Each number is 128 + 32 x the weight over its row's rms, rounded and kept within 0 to 255. Layers, rows and columns count from 0. The size above them is the row's rms in percent of the matrix's.

# layer 6 MLP down (transposed), 704x256, rms 0.149, rows 689-697, columns 0-255
size [103 102  95  67  96  97 101 104 109]
[[114 155 191 120 110 128  81 138  94 150 132  97 132 133 123 146 133  93 190 110  94 158 154 131 122 207 123 129 128 124 169 108 131 114 123  90 151 152 164  60 134 137 138 134 138  83 130  88 142 145 123 172 124 131  94 126 180 121 124 126 110 155  78 126 119 156 160  77 163 113  94 134  58 137 127  96 118 157 129 135 113 100 178  99 109 137 129 112 123 152  97 139 146 146 114 178  86 173 118 133 100 152 118 106 157 116 131  91 143 164 139 109 127 120 169 143 118 148 138  96 146  84  61 133 102 146 197 135 137 107 176 163 168 135 179 144 172 106 109  86 177 179 139 152 126 127 136 102 105 103  48  47  61 125 104 177 124 135 103 119 171 108  98 131  89  74 181 161  78 172 163 133 100 142  95 161 143  93 153 167 113 123 153 160 149 147  43  87 121 171 128 114 176 134 162 123 179 190 104 118 110 104  83 147 170 159 172 110 168 112 107  53 104 174  83 111  98  93 107  87 186 128 121 154 107 169 111 100 109 133  86 162 129 191 157 141  93 213 170 168 165 157 113 170 150 115 166 117  84 158 177 108 141  70  89 168]
 [ 97 117 158 146 123 101 153 116  96 180 106 128 127 191 142  75 160 163 166 184 185 124 149 128 148  93 159  81 128 117 157 129 119 128 173  97 161 106 157  92 174  75  92  88 100 180 113 133 168 100 183 111 129  90 130  84 125 112 204 121 187 142 100 118 121 113  89 118 159 132 173 135 151  83  87 106 137  52 138 138  69  88 142 135 154 144  86 127 140 150  60 159 134 163 138  71  58  94 140 161  86 130  98 125 125 148  64 150  93 147 119 124 140 111 118  91 119 101 137  52 155 147 118 115 158 142  80  56 160 139 119 111 105 144  73 107  98 105 140 136  90 169 110  85  89 116 162 166 133 120 126 167 133 149 118 120  93 163 152 236 142 125 133  95 152  93 123 115  97 169 129 138 161 101 127  58  66 151 137  79 130 119 148 120 138 145 116 162  83 146  90 146  99 121  75 188 156 160 102  84 144 100 138  69 182 142 123 150 152 104 105  96 112 176 157  80 158 159 101 129 121 160  77 172 131 135 139 169  90 107 129 120 134 111  85 117 111 142 165 105  90 133 127 126 103 163  63  77  99 202 138 113 108 146 105 145]
 [ 57  96  95 170 149 102 106 100 116 177 138  90  57 138 121 160 146 119 150 159 123  83  59  96 103 113 102  80  87  70 138 195 139 158 105 120 167  89 109  90 132 145 105 113 128 180 106 102 126 129 155 143 121  80 142  94  94 129 156 129 205 174 156 146  93 142 139  96 138 109 150 109 143 157 138  80 148 178 167 109 134 110 111 115  90 125 130 115 181  83  90 141  85 119  78 120 130 117 216  94  93 150 154 160 147 173 141 174 112 122  87 112  94 129 168 123 141 116 137 132 122 147 142 135 146 119 159 190 127 113 159 121 190  66  57 155 157 137 110 124 107 107  97 181 191 172  88 167 102 125 150  79 135 146 111 139 145 137 109  71 192 100 113 176 159 195 139 144 144 121 109 198 105 136 129 155 118 130 122 170 122 153 163 143 120  69  99 140 117 117 104 146 125 102 120 158  77 136 164 174  96 177 121 162 167  89 100 142 125 134  80 163 145 109  87 119 139 152 166 100 157  59 162 114 163 124 158  89 163  87 188 117 162 174 115 104 165  92 128  63 138 100 190 162 138  73 108 155 119 150 125 187 133 110 106 111]
 [102 122  85 121 123 126 150  85 108 188  86 141 147  82 107  89 135 180 110  65 131 166  84 161 109 181 114 131 156 117 166  87 138 160  41 180 139 103 169 113 142 110  85 156 122 149  98 169  97 111  88 112  83 114  76 120 133 139 143 129  65 134  58 100 157 130  96 118  92 148 111 114 131  98 105  97 104 150  95 142 176 159 113  75 104  77 149 145  68 157 101  78 102 145 120 142 133 137 229  70 113 138 138 145 121 140 102 166  91  86 146 146  83 135 147 150 163 154 110 134 127 144 206 133 117 194 120 171  52 147 137 134  95 130  90 101 177 140 123 119 115 115 141 155 118 102  92 128 129 140  76 138  80  64 113 134 154 146  50 107 131 152  84 140  92 151 170 111 138 131  98 154 111 127  79  96 106 124 125  71 137  77 138 129  67 121 119 131 133 156 141 122 142 110 105 129 141 161 138  76 120 119 142 141 148 140 129 112 121 103  84 121 106  62 117 132 105 116 115 116  86 155 176 128  92 140  92 128 119 113 111 139  84 148 152 151  75  60  43 122  47 167 120 129 170 167 156 134 113 193 135 201 133  92 117  88]
 [132 155 150 124 136 112 148 114 106 150 174 169 192 140 155 115 131  90 122 175 139 125 120 102 206 152 170 150 211 141 136 204 134 136 131 168 155 129  74 193 120 162 156 105 146  93 113 155 141 121  86 146 169 175 127 136  84 176 100 142 169 112  91 144 153  77 168  89 165 176  85 156 162 142  81  98 161  94  56 101  84 116  98 152 137 110 170 104 207 161 160 130 148 153 165 160 103 139 143 163 122 170 124 124 109 144 136 122 158 109 165  99 163 125 156  94 117 122 141 165 125 104 137 122 112 112  98 133  99 133 140 146 161 130 128 102 105 150 127 120  84 198  63 113 109 147  88 154 127 161  79 147 160 131 191 156 143 131 160 155 130 127 152  74 121 125 108  99 120 110 164 157  74 103  94 133  75  77 151  75 122 105  87  61 110 162 196 160 110 139 160 107 141 109 119 128 147 163 123 129 129 157 120 156 135 142 159 153  59  84 102 144 126 120 179  93 108 128 117 133  90 118 100 183 129 159 194  80  42 118 138 164 160  69  52 146 127 152 140 144 109  96  96  96 145  87  91 157 161 120 101 158 170 157  86 181]
 [127 140 120 129  92 127 127  79 113 190 142 180  95 147 115 119 118 179 164 118  88 106 180 117  75  66 171 127 143 156 141 125 110  98 149 243 160 193 161  90 119 146 100 131  79  79 174 147 114 102 165  88 122 125 104 217 166 121 132 177 140  51 164 166 107 121 116 111 147 158  50 135 162 184 149 117 173 133  87 116 117 131  82 146 130 222 100  90 127 159 146 133 150 146 130 101 100 132  86 108  71  80  71 156 118 144 104 152 159 173  76 173 107 138  83 126 108 116 140  90 166 128  97 102 142 110 168 132 138 159 129 140 141 163 118 147 135 113 123  98 159 154 120 126 100  76 116 105 133  96 180 106 129  80 107 176 145 128 131 113 126 116 216 146 128 115 124 104 153  67 110 175  82 106  94 159 129 150 146 148 111 145  81 155 123  87 114 140 148  97 139 125 112 113 130  76  94 122  98 168 127  86  76  85 154 107 102 158 117 121 101 161 110 103 126 115 165 177 176 152  51 130 170 181  92 161 150  76 149 133 125 155  88 160 149 136 129  96 150 167 123 123 162 105 117 115 107 147  99 181 141 135 131 110 102  70]
 [ 96 136 141 202 110  95 174  94 116 133 117 127 107 140 101 156  91 152 120 118 151 176 153 126  85  78 110 107 206 107 169  72 155 177 146 127 127  99 142 109 167  79 105  88  98 146  86 157 120 135 125 113 109  98 165 166 152 168 171  47 100  83 108 199 125  91 106 126 175 114 165 113 113 133 138 130 149  72 170 178 163 157 171 149 122  96 103 140 144  93 125 145 163 107 116  78 142  83 114 186 129 149 117 116 144 140 112 153 105 101 126 166 104  89 138 130 109 129 156 129 106  99  82 119 211 125 158 102  82 153 103  97 126  80 105 173 160 131 136 107 128 109 113  89 161 105 179 125 188 135 139 149 129 208 163 102 156 157 168 142 107 138 155 106 134 122 158 130 134 135 138  90 135 120 173  82 112 150  83  58 122 156 144 118 127 119 141 126  81  91  64 125  64 139 103 146 103 185 174 102 206 141 158 114 102 144 106 108  69  83 134 126 157 158 169 123 160  83 181 113 128 170 114 134 145 100 151 134 102  97 116 136 139  59 177 109 136 196 145 111 159  79 150  18  92 143 133 135 127 143 168 125 137 151  73 143]
 [136 112 157 178 155  67 150 170 131 155 124 102 176 151 140 119 120 153 158 146 119 154 162  91 154 178 117 148 142 133 139  61  88 136 154  99 127 115 168 113 133 108 109 173 150 146  99 109 121 123 110 108 115 140  66  98 170 155 153 127 156 101 141 151 112 204  98 100 126 150 159 108 106 125 142 133  99  71 129 162 125 150 148 110 108 159 115 117 139 113 139  94 137  98 155 162  99  55 104 151 178 212 182 107  92 101 128 138 162 164  83  72  55  77  66 113 135  24 147 106 137 141 117 184 175 215 179 125 176 134  73 129 133 152 134 150  94 132  77 111 112 152 148  76 121 102 147 106  77 157 159 172 108 135 140 162 102 143 154 169  74 105 145 155 104 159 176 149 137 124 109 144 167 142 107 123 110 152 125 130 100 135 122 187 145 135 158  72 165  85 129 156 103  88 163  68 116 126  87 137 192 150 193  86 108 119 139  96 116  87 148 102 109 129 135 123 145 101 116  91 150 110 128 142  98 135 153 149 111 159 100 143 111 207 162 128 195  86 139 150 126 141 181 210 119 139  95  76 145 156 134 144 157 132 169  79]
 [ 62 165 150  89 141 124  79 107 132 200 168 155 166  69 147 172 167 119 118 144 167 114 110 152 212 151  79 100 138 117 102  98 125  83 115 160 133 164 137 111 141 123 138  89  91 130 103 142 143 157  89 144 116  77  76 198  85 162 147  70 116  78 156 154 170 153  95 124 131 158 125  73 108 151 187 109 172  96 133 133 102 138 165 127 142 119 171 128  69 114 104 160 175 103 146 158 127 124 134  58 104  85 144 124 117  72 187 181 140 109 112 125 125  88 121 174 127 157 113 120 118 177  87 145  69 139  99 107 138 123 126 101 168 139 155 196  86  68 185 142  55 109 118 121  68 142 102 151 120 116 117 114 161 155 141 137 100 127 188 134  90 133 163 106 102 165  89 130  82 127  94 138 107 111 165  47 152 137 126 138 163 140 195 149 154 126 119 105  91  79 110 117 113 117  83 138  86 125 160 116 128 124 139 167  83 154 148 116 134 113 147 199 123 134  54 137 128 123 137 155 130 101 173 143 125 109 126 130 175 181 162  75 119 197 159 122  92 141 141 137  99 153 116 138 123  91 185 124 149  71 158  68 153 125 151  96]]
# layer 6 MLP gate, 704x256, rms 0.15, rows 690-698, columns 0-255
size [ 99 106  79  92  94 108 107 113 115]
[[138  87 165 161 103 115 221 151 117 179 110 130 169 147 164 125 111  77 140 121 117 171 118 169  93  98 121 101 101 159 167 113 129 100 149  45 111 116  62  68 218 172 125 139 113 136 140 109 148 136 153  76 155  75 141 122 186 137 128 119 154 143 102  99 103 188 136  91 123 127  85  75 163 106 115 147 157 122 196 137 195 126 131 129  97 118 134  84 120 153 153 145 118  74 106 104  92 105 150 141 151 103 134 145  80 145 190 119 129  86 130 131 129 117  92 146 105 131 121 128 134 171 116 117 161 117 102 149 126 127 160 146  69  82 121 100 177 215 114 129 141 132 186 187 129 131 123  88 118 160 134 183 136 146  92 121 110 146 168 132 114 159 139 160 157 132 117 145 129 110 185 130  16  94  77 123 115 115 151 113 109 205 120 129 125  88 122 146 169  98 106 171 168 141 132 129 137  99  77  82 128  60 175 152 130 152  99 156 175 162 147  66 111 149  94 155  98 110 185 102 157 145 115 124 119 181 133 151 188 149 124 153 147 116 155 111  69  91 173  86 153 146 126 147 126 119 152 102 190 104 104 124 150 136  78  84]
 [157 101 142 151 141 135  93 172 132  87 126 123 131 183 146 222 118 132 145 119 134 174 126 102 145 139 132  71 116 149 140  65 135 153 185 117  82 121  94 145 151 127 201 148 152  86 168 122 101 136 110  80 137 151  87 101 113 124  77 105  74 143 102  94  79  79 155 131  85 131 117 136 132 142  59 140 179 112 121  78 148 101  75 121  95 144 117 180 143 151 139  79 110 114 147 148 185 130  90  54 191 151 164  97 137 110 125  65  76  84 117 106  98 135 146 138 156 108 115 104 154 101 124 126 137  98  74 123  79 128 126 128 157 135  83 132 144 142 166  77 100  99 139 203 118 176 144 157 104 108  78 215 151  92 151 140 148 142 113 129 152 156  84 106 139 109 141 127 120 144 158 128 117  77  92 161 145 121 166 121  77 180 196 187 110 110 116 157 136 143 130 145 136 104 128  90 151 148 127 149 177 178 156 148 136 116 125 128 100 171 118 110  68 172  80  74 140 121 115 184 111 183 132 155 105 118 183 118  97  92  89  95 129  89 141 125 115 104  97 170  98 169 226  79 108 113 139 114 132 158 155 194 106  90 126 147]
 [140 113 174  82 160 176 148 144  95 134 117 133 148 119 128 115  97 139 126 114 123 123 133 128 153 106 144 144  81 130 131 115 163 113 158 126 129 128 120 174 118 156 155 154 128 100 129 100 137 170 113 141 129 145 181 152 157 170 154 133 137  52 134 152  93 138 117 142 124 179 105 194  91 148 179 139  83  87 145 110 136 170 177 142 155  60  94  75 133 138 168 206 133 172 129 199 183  92 123 118  87  88 158  56 103 198 113  70 158  63 108 123 104 123 216 125 105 136 116 202 104 130 105  71 117 117 114 103  78  95 138 134 174 140 154 116 119 101 118 157  99 148  94 172 176 106 150 137 116 159 105 152 222 105 146 143 191 115  96 131 120 102 147 116 182 121 148 177 117 106 148 113 133 136 122 127 150 121 148  93 164 142 139 142 134 149 139 116 123  70 156 126 121 116 154 102 114 153 153  78 122  69  85 144  95 125 204 101 120 106 192 186 127  90 146 132 158 111 138  74 138 157 138  81 158 137  99 164 124 119 179  79 184 105 148 162 176 134  85 142 170 124  75 140  77 137  81  98 126  84 132 113  89 105 198  74]
 [103  80 189  94 137 134 105 112 185  71 140  96 184 132 110 125 135  88 139 121 132 167 139 128 122 144  86 119 153 150  86 107 141 184  95  99  93 102 132 116  96 152  96  82 117 156 135 126 129 124 137 144 112 151 126  96  69 138 113  73 145 108 174  69 101 147  96 148 128 110 121 167 134 176 110 100 113  95  81 156 128 115 138 110 131 139 197 151 184  92 133 148  82 141 165 171  99 188 109  66  85 192 183 105 130  93 176 111 178 117 124  62 158 129 159  82 142 196 124  98 103 122 130  97 154 156 112  97 142 110 158 102 154 141 175 125  86 168 111  99 194 138  99 139 128  88 118  99 162 129 135 100 106 115 192 197 137 167 136 158 150 139 172 117 145 114 124 137 158  96 139 151 147 152 157 139 147 184  46 123 105  83 128 135  54 190  56 108 100  86 141 109 133  78 154  79 140 151 146 119 138 134 113 109  78 176 121 104 136  21 116 134 100 160 114  79  96 141 184 114 115 146 130 140 108 126  56 128  76 180 124 134 104  93  96 124 115 132 124 116 144 126 185  77 133 117 158 141 117 150  72 134 170 115  89 113]
 [120 135 144 125  79 230 196 130 107 128  66 123 121 127 151 125  76 104 153 149 140  96 130  82 177 172 122 155 123 145 154  93  84 176 137 118 121 173 157  94 128 143 200  94  91 179 175 142 110 171 141 184 139 119 158 120 116 128 110 112 106 139 109  93 148 110 161 138 160 123 147 145 137 140 123  99 100 153 127 153 154 126  95 138 120  57 122  87 124 111 104 129 148 156 155 121 127 112 122 127 143  90 119 127  95 205 108  78 110  62  93  55 151  62  98  98  83  47 144 120 107 141 137 119  97 178 162  59 162 152  74 178 148 140 100 124 139 148 146 142 130 139 146 127  84 143 104 146 104 147 106 113 114 112  88  74  84 134 111 122 156 115  85 114 103 187 112 115 128  71 136  90 113 110 154  88 133 145 153 122 138  65 112  96 133  71 118 129 112 161 134 129 152 166 208 116 101 139 137 120  89 154  69 142 136 128 177 194 129 167  77 157 164 128  98 144  94 137  76 226 102 134 189 127 134 111 156 166 169 131 144 114 169 112 141 129 165  98  85 161 125  81 179 101 118 118  77  85 139  75 167 149 163 101 118  87]
 [118 182 129 126  95 155 148 123 121  98 119 220  48 142 139 206 121 132 149 150 135 169 114 138 113 128 100 118 104  85 118 107 154  85 120 109 131 197 100  84 114 125 163 169  90 118  88 113 167 115  91  80 138 141 116 156 134 159  74 138 120 104 105  95  94 172 125 150 175 128  96 137 139 153  91 110 181  79 146 125 101 123  96 106 122  79  91 155 132  57  67 141 136 131 115 123 152 185 147  92 191 153  87  86 221 195 170 148 144  61 114  93 147 105 132 145 119 101 169 129 130 103 108  54 111 138 127  65 138 150  90  85 172 156  94 136 126  69 110 101 135 125 174 138 144 150 128 149 122 177 190 129 106 137  80 144 160 161 157 152  86 143 145 129 125 138 125 119  90 135 142  66  73 111 116 135 160 120 108  88 112 142 138 205 120 123 122 101 202 172 140 132 134  81 145 125 152 137 174 176  76  82 146 148 128 150 180  93 130 189 122 101 106  73 144 115 122 157 119 103 151 154 147  96  98 116 130 115 128 168 121  90 142 132 103 102 119 163  89 182 134  84 137 159 142 106 137 148 202 133 152 183 185 127 137 163]
 [122 159  89  92  69 145  88 126 165 161 139 171 161 147 154 158 155 194 136 168  98 156 137 135  56  42 137 116 143 145 100 135 175 114  81  68  96  31 130 140 164 128 133 143  60  93  66 146  84  85 190 114 105 113 116 112 130 124  70 186 116 164 142 162 115 112 159 134 147 107 125 158 128  89  76 110 185 122  93 113 135 161 134 161  86 122 121  37 186 156 122 150 131  46 103 161 144 116 136 106 104 137 125 154 149 154 123 114  56 128 160 145 170 148 120 120 132  85  97 139 117 171 124 114 120  93 150  95 113 100 145  87 189  97 148 115 138 126 133 134 158  97  98 112 139 105  89 125 134 180 111 125  97 121  81 130 151  98 137 197 102 120  55 130 117 101 119 156 118 145 171 152 137 159 192 109 162  73 148 125 123 116 103 174 151 144 167  81 196 120 107 118 127  91 163 105 153 176 116  59 149 120 122 155 163 106 117 151 157 121  96 163  70 136  79 124 104 101 139 137 101 102 122  87 122  65  84 146  76  94 137 106 132 142  93 125 105 119 159 149  88 153 128  89 143 123 149 180 152 107 138 133 113 106  74  88]
 [147  81 159 197 112  96 114 162 108 124 133 137  73 112  79 138 151 114 123 143 130  74  80 166 203 134 146 123 126 117 149 145 113 168 200  83 150 132 145 159 104 132  87 171 134 133 127 113  92 183 115 133 107 106 121 115 142  77 101 130 184 169  83  75 115 100 101 148 144 186  99  83 141 120 110 155  90 139 125 131  45 123  99 133  80 129 102  99 156 105 174 139  82 147 163  87 115 110 132 149 120 108 129 140 110 156  52 110 161 133 109 133 205 172  97 112  74 173  84 136 154 111 202 120 147 103 180 132 126 139  89  82 188  99 174  94 157 104 205  98 138 168 179 215 127 123 124  77 136 122 125 117  49 126 102  99 121 134 119 147 157  64  84 125  96 121 125 131  95 112 143 108  88 129 119 122 108  90 127 126 134 123 111 160 133 129  78  99  73 119 187 110 122 114 140  72 202  94 115 165  90 161  88  89 187 141 152 142 114 159 130 132  95 130 138 145 106 126 136 109 155 117 144 114 151 112 136 104 189 103 125 152  93  62  81 112  83 161 150 105 179 140 120 124 106  93 127 139  85 172 156 169 149 158 107 179]
 [132 124 168 154 103 173 116 135 156 132 152  75  59  96 143 140 146  68  67  62 131 150 123 149 155 123 142 105 167 146 139 113  70 109 171 162 146  94 100 189  90 176 167 155 115 180 152 125 130 127 146 154  82 119 139  80 131 136  78 169 163 136  85 154 157 145 113 147 116 137 111 139 122 135  84 111 117  61 129  99 161 158 176 124 107 149 152 124 142  99 136 136 115 171 160 153 123  60 123  88 127 111  68 135 177 126 110 169 141  89  98 132 127 206 149 109 110 115 131 121  90  58 154 102 145 102 121 137 131  72 102 102  81 145 184 141 158 165 113 103 174 193 134 171 130 107 127 110 156 110 194  78 103 124 129 171 169 153 150  65 131  54 112 136 172 128 133  90 149 127 143 104 142 100 133  96 141 147 137 121 120  87  84 111 152 133 109 177 135 141  87  90 100  89  83 139 143 107 151 109 104  68  84 125  90  72  33 119  89 144 171 127 105 102 179 124 125 162 162  96 107 156 148  55 173 144 136  89  56  57 138 147 181 144 111 149 143 110 154 113 131 117  95  84 102 173 131  88 144  89  82 156  97 122 145 136]]
# layer 6 MLP up, 704x256, rms 0.155, rows 690-698, columns 0-255
size [ 97 101  91  98 101 111 102 102 105]
[[169 154 192 162 150 165 162 123 125 167  40 160 139  87 144 117 170  80  93 147  85 124 120 144 173 118 176 108  90 120 134 133 177 182 100 117 136 131 117 115 206  86 155 105 103  61 168 141  88 116 116  82 134 101  96  99 136 161 132 155 158 111 140 187 145 127  91 163 149 142 170 154 131  76 120 157 109 112 153 129  89 203 147 110  99 156  88  87 161  88  94 198 109 140 144 122 143 146 125 149 161 162 115 116 145 114 149 101  87 127 118 116 152 125 143 131 149 137 139  92  54 120  96  79 106 152  91 153 144 136 180  95  98 103  99 159 123 136 141 138 113 104 149 115 102 137 125 204 144 154 140 170 137  69 135 112 112 144 122 161 106 129 142 103 147  78 129 170 103  48 169 133  96 107 217  96  58 160 131 187 183 112 144 113  90 165 137 124 168  77 143 110 181  98 160 113 123 182 164 117 136 125 117 127 130 138 173  74 120 161 157 166 133 164 109  72 110 123  83  91  88 130 140 121 124 160 120  77 127 174 174  82 110 102 158 134  78 173 105 149  87  87 133 183  89  91 119 149 134 192  88 135 122 178 130 142]
 [ 79 171 178 112 108 119  86 150 130 124 213  65 183 150 120 132 104  92 117 133  98  97 100 105  86  83 133 101 134 127 171 145 198 119 115 126 116  67 120 109 162 145 167 111 150  56 116 188 110 109 123 145 114 184  85 167 139 147 125  96 145 117 158 132 103  81 147 146 101 109 148 159 157 160 126 111 143 121  75  98 135 128 108 117 125 154 140 150 151 123 130 149 164 134 159 117 165 117  71 101 101 147 182 119 159  99  90 115 124 109 141 132 154  65 120  83 102 183 132 130 177  83 107 116 142  41  88  84 155 130 117 102  46 151 120 121 166 138 165 138 107 123 135 146 112  99 131 110  76 136  87 159  90  91 129  80 128 115 130 128 126  94 149 163 137 206 125  98 120 124 148 103 145  77  96 147 119 193 139 139 152  92 135 118 155 123  88 102 176 160 107 106  95 152  96 127 158 145 113 100 122 127 106 124 178 160 140 219 127 135 132 139 111 124  90 114  44 159  56 128 102 131 108 109  81 106 119  82  84  65 108 143  59 104 179 120 129 105 119 149 170 120 166 125 118 133  72 165 210 135 128 154 105  45 141  66]
 [169 107 132 151  47 195  94 152 149 137 117 133 130 125 143 139 169 112 147 138 130 159 146 179 141  65 156 126 146 128 140 152 151 111  90 134 101 138 132 181 181 127 100 107 137 151 108 169  87 169 108  84 104 149 148 153 177  58 129 163 138 161 157 171 133 149  92 185 100  69 106 136 156 127 107 161 137 153  92 114 113 117  90 113 166 134 134 133 143 100 140 143 110 161 123 131 160  73 130 176 140 207  86 154 146  94 180 166 137 151 147 139  88 124  62  92  82 176 164 138 132 176 106 130 110 147 137 121 255 138  73 144 151 109 186 159 142 121 155 154 174 125 134 118 216  92 160 110  93  90 144  81 166 173 159 130 141 118 196 106 102 125 150  98  79 111 103 106 116 100 105 122 121 128 171 111 127  84  98 172 151 146  89 123  98 133 135 149 142 148  92 156 156 113 101 145  96 141 103 149  97 152 136 109 109  98  81 171 117 127 126  96 153 165  58 139 100 135 191 149  85 108  91  88 137 119 120 117 119 154 110 111  85 131 120  67 107 136 173 112 177 134 125 149 128  96 216 137 136 131  84 116  96  99 154 192]
 [116 134  89  85 107 113 125 117 149 173 148 163 118 173 119 133 143 155 121 132 150  85 101 149 133 143  98 138  60  94 122 111  77 173 189 112 149 156 163  52 118  95 148 168 118 129 161 114 134 127 122 123  66 112 157 106 107 109 164 131  82 153 138 160  86 170 153 135 147  89 132  76 163 132 130 119 108 130 172 142 141 144 136 108 102 140  53 125 103 129 145  85 110 136  96  97 148 104 104  97 144 116  93 148 118 114 128 152 138 161 149 182 127 152 194 143  87  94 184 120 170 152  92 109 143  95  82  99 134 154 123 147  98 105 142 150  81 127 149 110  68 123 192 114  75 128 114 142 107 135 146 112 152 145  85 127  86  77  73 131  94 122  89 168 139 205 130 125 148 183  80 177 147 112 124 177 136  93 159 155  86 119  83 192 168 116 111 173 118 145  83 143  91 154  86  84 107 184 164 119 211 130 148  88 169 116  94 126 165 108 151 124  91 141 113 177 214 133 163 100 171 126 212 106 100  78  78  91 145 119  91  81 146 119 178  94 143  80 159 126 190 112 120 179 156 147 200  71 140 142 130 129 101 124 116 112]
 [128 170 119 165 116 107  89  86 130  78 148 163 113 110  82 122 109 153 127 113  65 155 137 161 129 147 200 104  88 131 125 156 149 160 111 138 137  55 109 112 126 106 154 145 249  62  97  93  94 139 108  86 171 131 146 133 132  80 158 158 174 146 113 168 136 128 115  92 118  79 144 136 111 138  80 177 166 173 166 124 118 160 153 118  68 103 128 158 118 191 157 114 102 123 120 179 129  84 102  70 114 119 157 124 134 123 179  77 111 124  86 146 131 161 110 180 202 121 110 184 142 151  89  71 124 101  79 124 136 121 179 109 116 138 178 112 167 134 111  70 102 140  96 121 159  61 104  95 109 153 151 135 159 120 155 136 127 144  95 140 143 113 122 173 127 107 105 135 175 133 111 128 147 170 112 143 114 115 164  90 137 133  90 151 139 135 127 125 128  88 147  72 219 109 132 157 134 106 129 106 169 124 167  79  87  99 197 115 197  77 185 155 102  96 149  93 169  92 128 131 105 152  66 137 151 145 141  72 172 119 133  99 102 194 117 158 150 106 171 128 127 141 108  83 183 153 125 132  79 112 103 156  77 164 158 117]
 [143 116 158 110 144 146 150 142 141 144  88 151 123 175 167  33 105 110 108  94  61 160 172 170  95 107 110 157 183 116 157 140  99 139 151 152  62 124 144 129 121 152  97 167  92 126 124 128  99  98 137  95 104 154 107 122  81 150  79 150 122  74 181 115 110 183 151  81 121 122 161  98 106 152 117 143 115 153  91  61 123 132 147 191 174  80 102 153 134 140 145 125 123 122  99 110 234 138  49 128 186 165 139 146  99  41 114  62 172 182 118 105 115 141  79  93  80 162 161  87 144  96 152 138 185 128  65 103  91  96 125 132  90  90  91 113 121 181 176 153 152 128 121 132 104  85 153 135 141 140 104 162 115 102 153 139 122 105 144  90 174 181 123 114 149  89 150 179 113 142 157 139 128 118  99 150  99 133 117 143 149 106  89  93 100 145 116 119  81  50 146 115  77  98 115  95 118 145 149  90 127 158  58 135 147 122  94  90 105 143 150 129 165 156 160 157  55 131 110 166 105 159 136 165 157 180 123 136 103  92 145 114  71 127 115 121 140  65  99 143 116 125 140 135 146 106 125 139 112 164 137  90  65  63 105 115]
 [126 205  95 106 102 146  63 144 100 110 135 161 109 138 138 124 102 142 142 130 136 154 137  87 140 103 120 126 157 110 138 131 105  88 144 139 151 102 124 159 178 173 132 134  93  81 128 120 119 131 155 112 142  99  64  71 125 134  72 174 118  58 194 183 108 107 162 141 119  81 162 142 138  83  93 113 109 103 146 110 155 174 153  88 109 121 112 133 128  79 153 169 159  92 179 107 114 135 129 128 165 129 170  95 174 100 125 119 178 156 167 120 169 121 129 139  71  76 103 104 117 147 154 125 115 155 183 100  77  79 111 119  98 156 140 143 143 161 186 156 149 143 175 117  88  22 105  96 140  82 147  83 128 103  98 179  47 187 121 157  42 116 141 135 122  96 143 114 138 120 117 155  94 150 118 157 129  72 115 133 114  93 188  71 147 130 155 114  90 165 136 157  86 139 212  65  80 104 135 152 117 126  90 120 172  90 152 106 118 115 128 136 124 103  81 137 109 166 130 147  79 112 178 136 153  93  86 120 122 161 153 117 130 145  48 208  91 129 146 146 119 107 125 178 136 126  86 101 166  74 141 161 150 120 132  94]
 [168 150  69  74 177 158 156  96 135 145 153 130 157 101 111 157 126 119 107 115 107 131 156 110 131 169 172 103 123 123 111  96 110 109 107  85 161  92 138 128 123 123 101 143 100  99 131 103 122 180 156  99 107 117 165 109 121 172 112 121 130  76 169  81 167 121 132 107 126 163 215 133  89 107  85 149  85 134  99 195 115 124 119 171  90 150 113  83  48 171 116 115  91  84 178  93 152  84 148  94 111 176 137 143 126  70 131  74 106 111  69 132  94 120 138 118 111  99 119  78 125 100 195 220  84 133 149 168 138  90 116  82 137 109 187 173 129  89 115 120 122  76 135 114 145 121 117 146  86 109 128 147 110 140 100 124  91 107 174  64 194 127 102 119 150 177 155 125  96 129 160 104  65 176 140 113 111 138  84 153  92 106 108  87 115  98  96 158 129 117 102 135 118 132 148 113 110  60 124 136  70 179 166  72 184  86  88 144 133 162 166 132  80 151  82 125 131 163 133  69  86 162 106 101 136 115 143 134 183 131 172 100 108  99 112 133 127 191 154 109  97 133  88 114 160  83 137  78  79  91 113 204 157  94 138 138]
 [ 95  94  76 128 190 181 149 138  65  90  75 154  91  80 131 179 142 122  75 129 152 179 104 122 152 142 108 136 128 126  97 168  98 112 134 110 101 122 123 150 145 161  52 139  75 107 135 109 146 125 147 110 100 150 145 168 179  87 165  82 117 196 101 119 126 157 104 177 111 145 108 107 167 189 145 115 104 134 156 168 147  68 161 113 158 118 204 161 116  93 100 128 176 155  84  69 135 192 132 133 120 163 143 158 131  96 123 122 128 101 121 137 159 112  99 142 138 208 140 145 151 161  98 108 120  97 153  86 121 128 116 118 180 134 104 146 166 117 200 142 131 137 178 150 143 108 105 133 114 142 155  96 149 150 117  65 132 151 125 144 169 146 217 113 128 108 163 181 134 124 155 155 149  64 185 156 144  98 145  99 135 125 143 126  99 164 143 157 155 100 104 128 132 100  48  80  66  60 136 152 115 135  92 170 148  89 163 172  87 186 143 141 181 135 130  99 114 138  86 125 158 112  84  85 155 148 104 117 105 106 110 134  57  89 140 114 194  94 145 105  91  94 107 183 128 174  83  93 103 144 119 103 137  80 126 156]]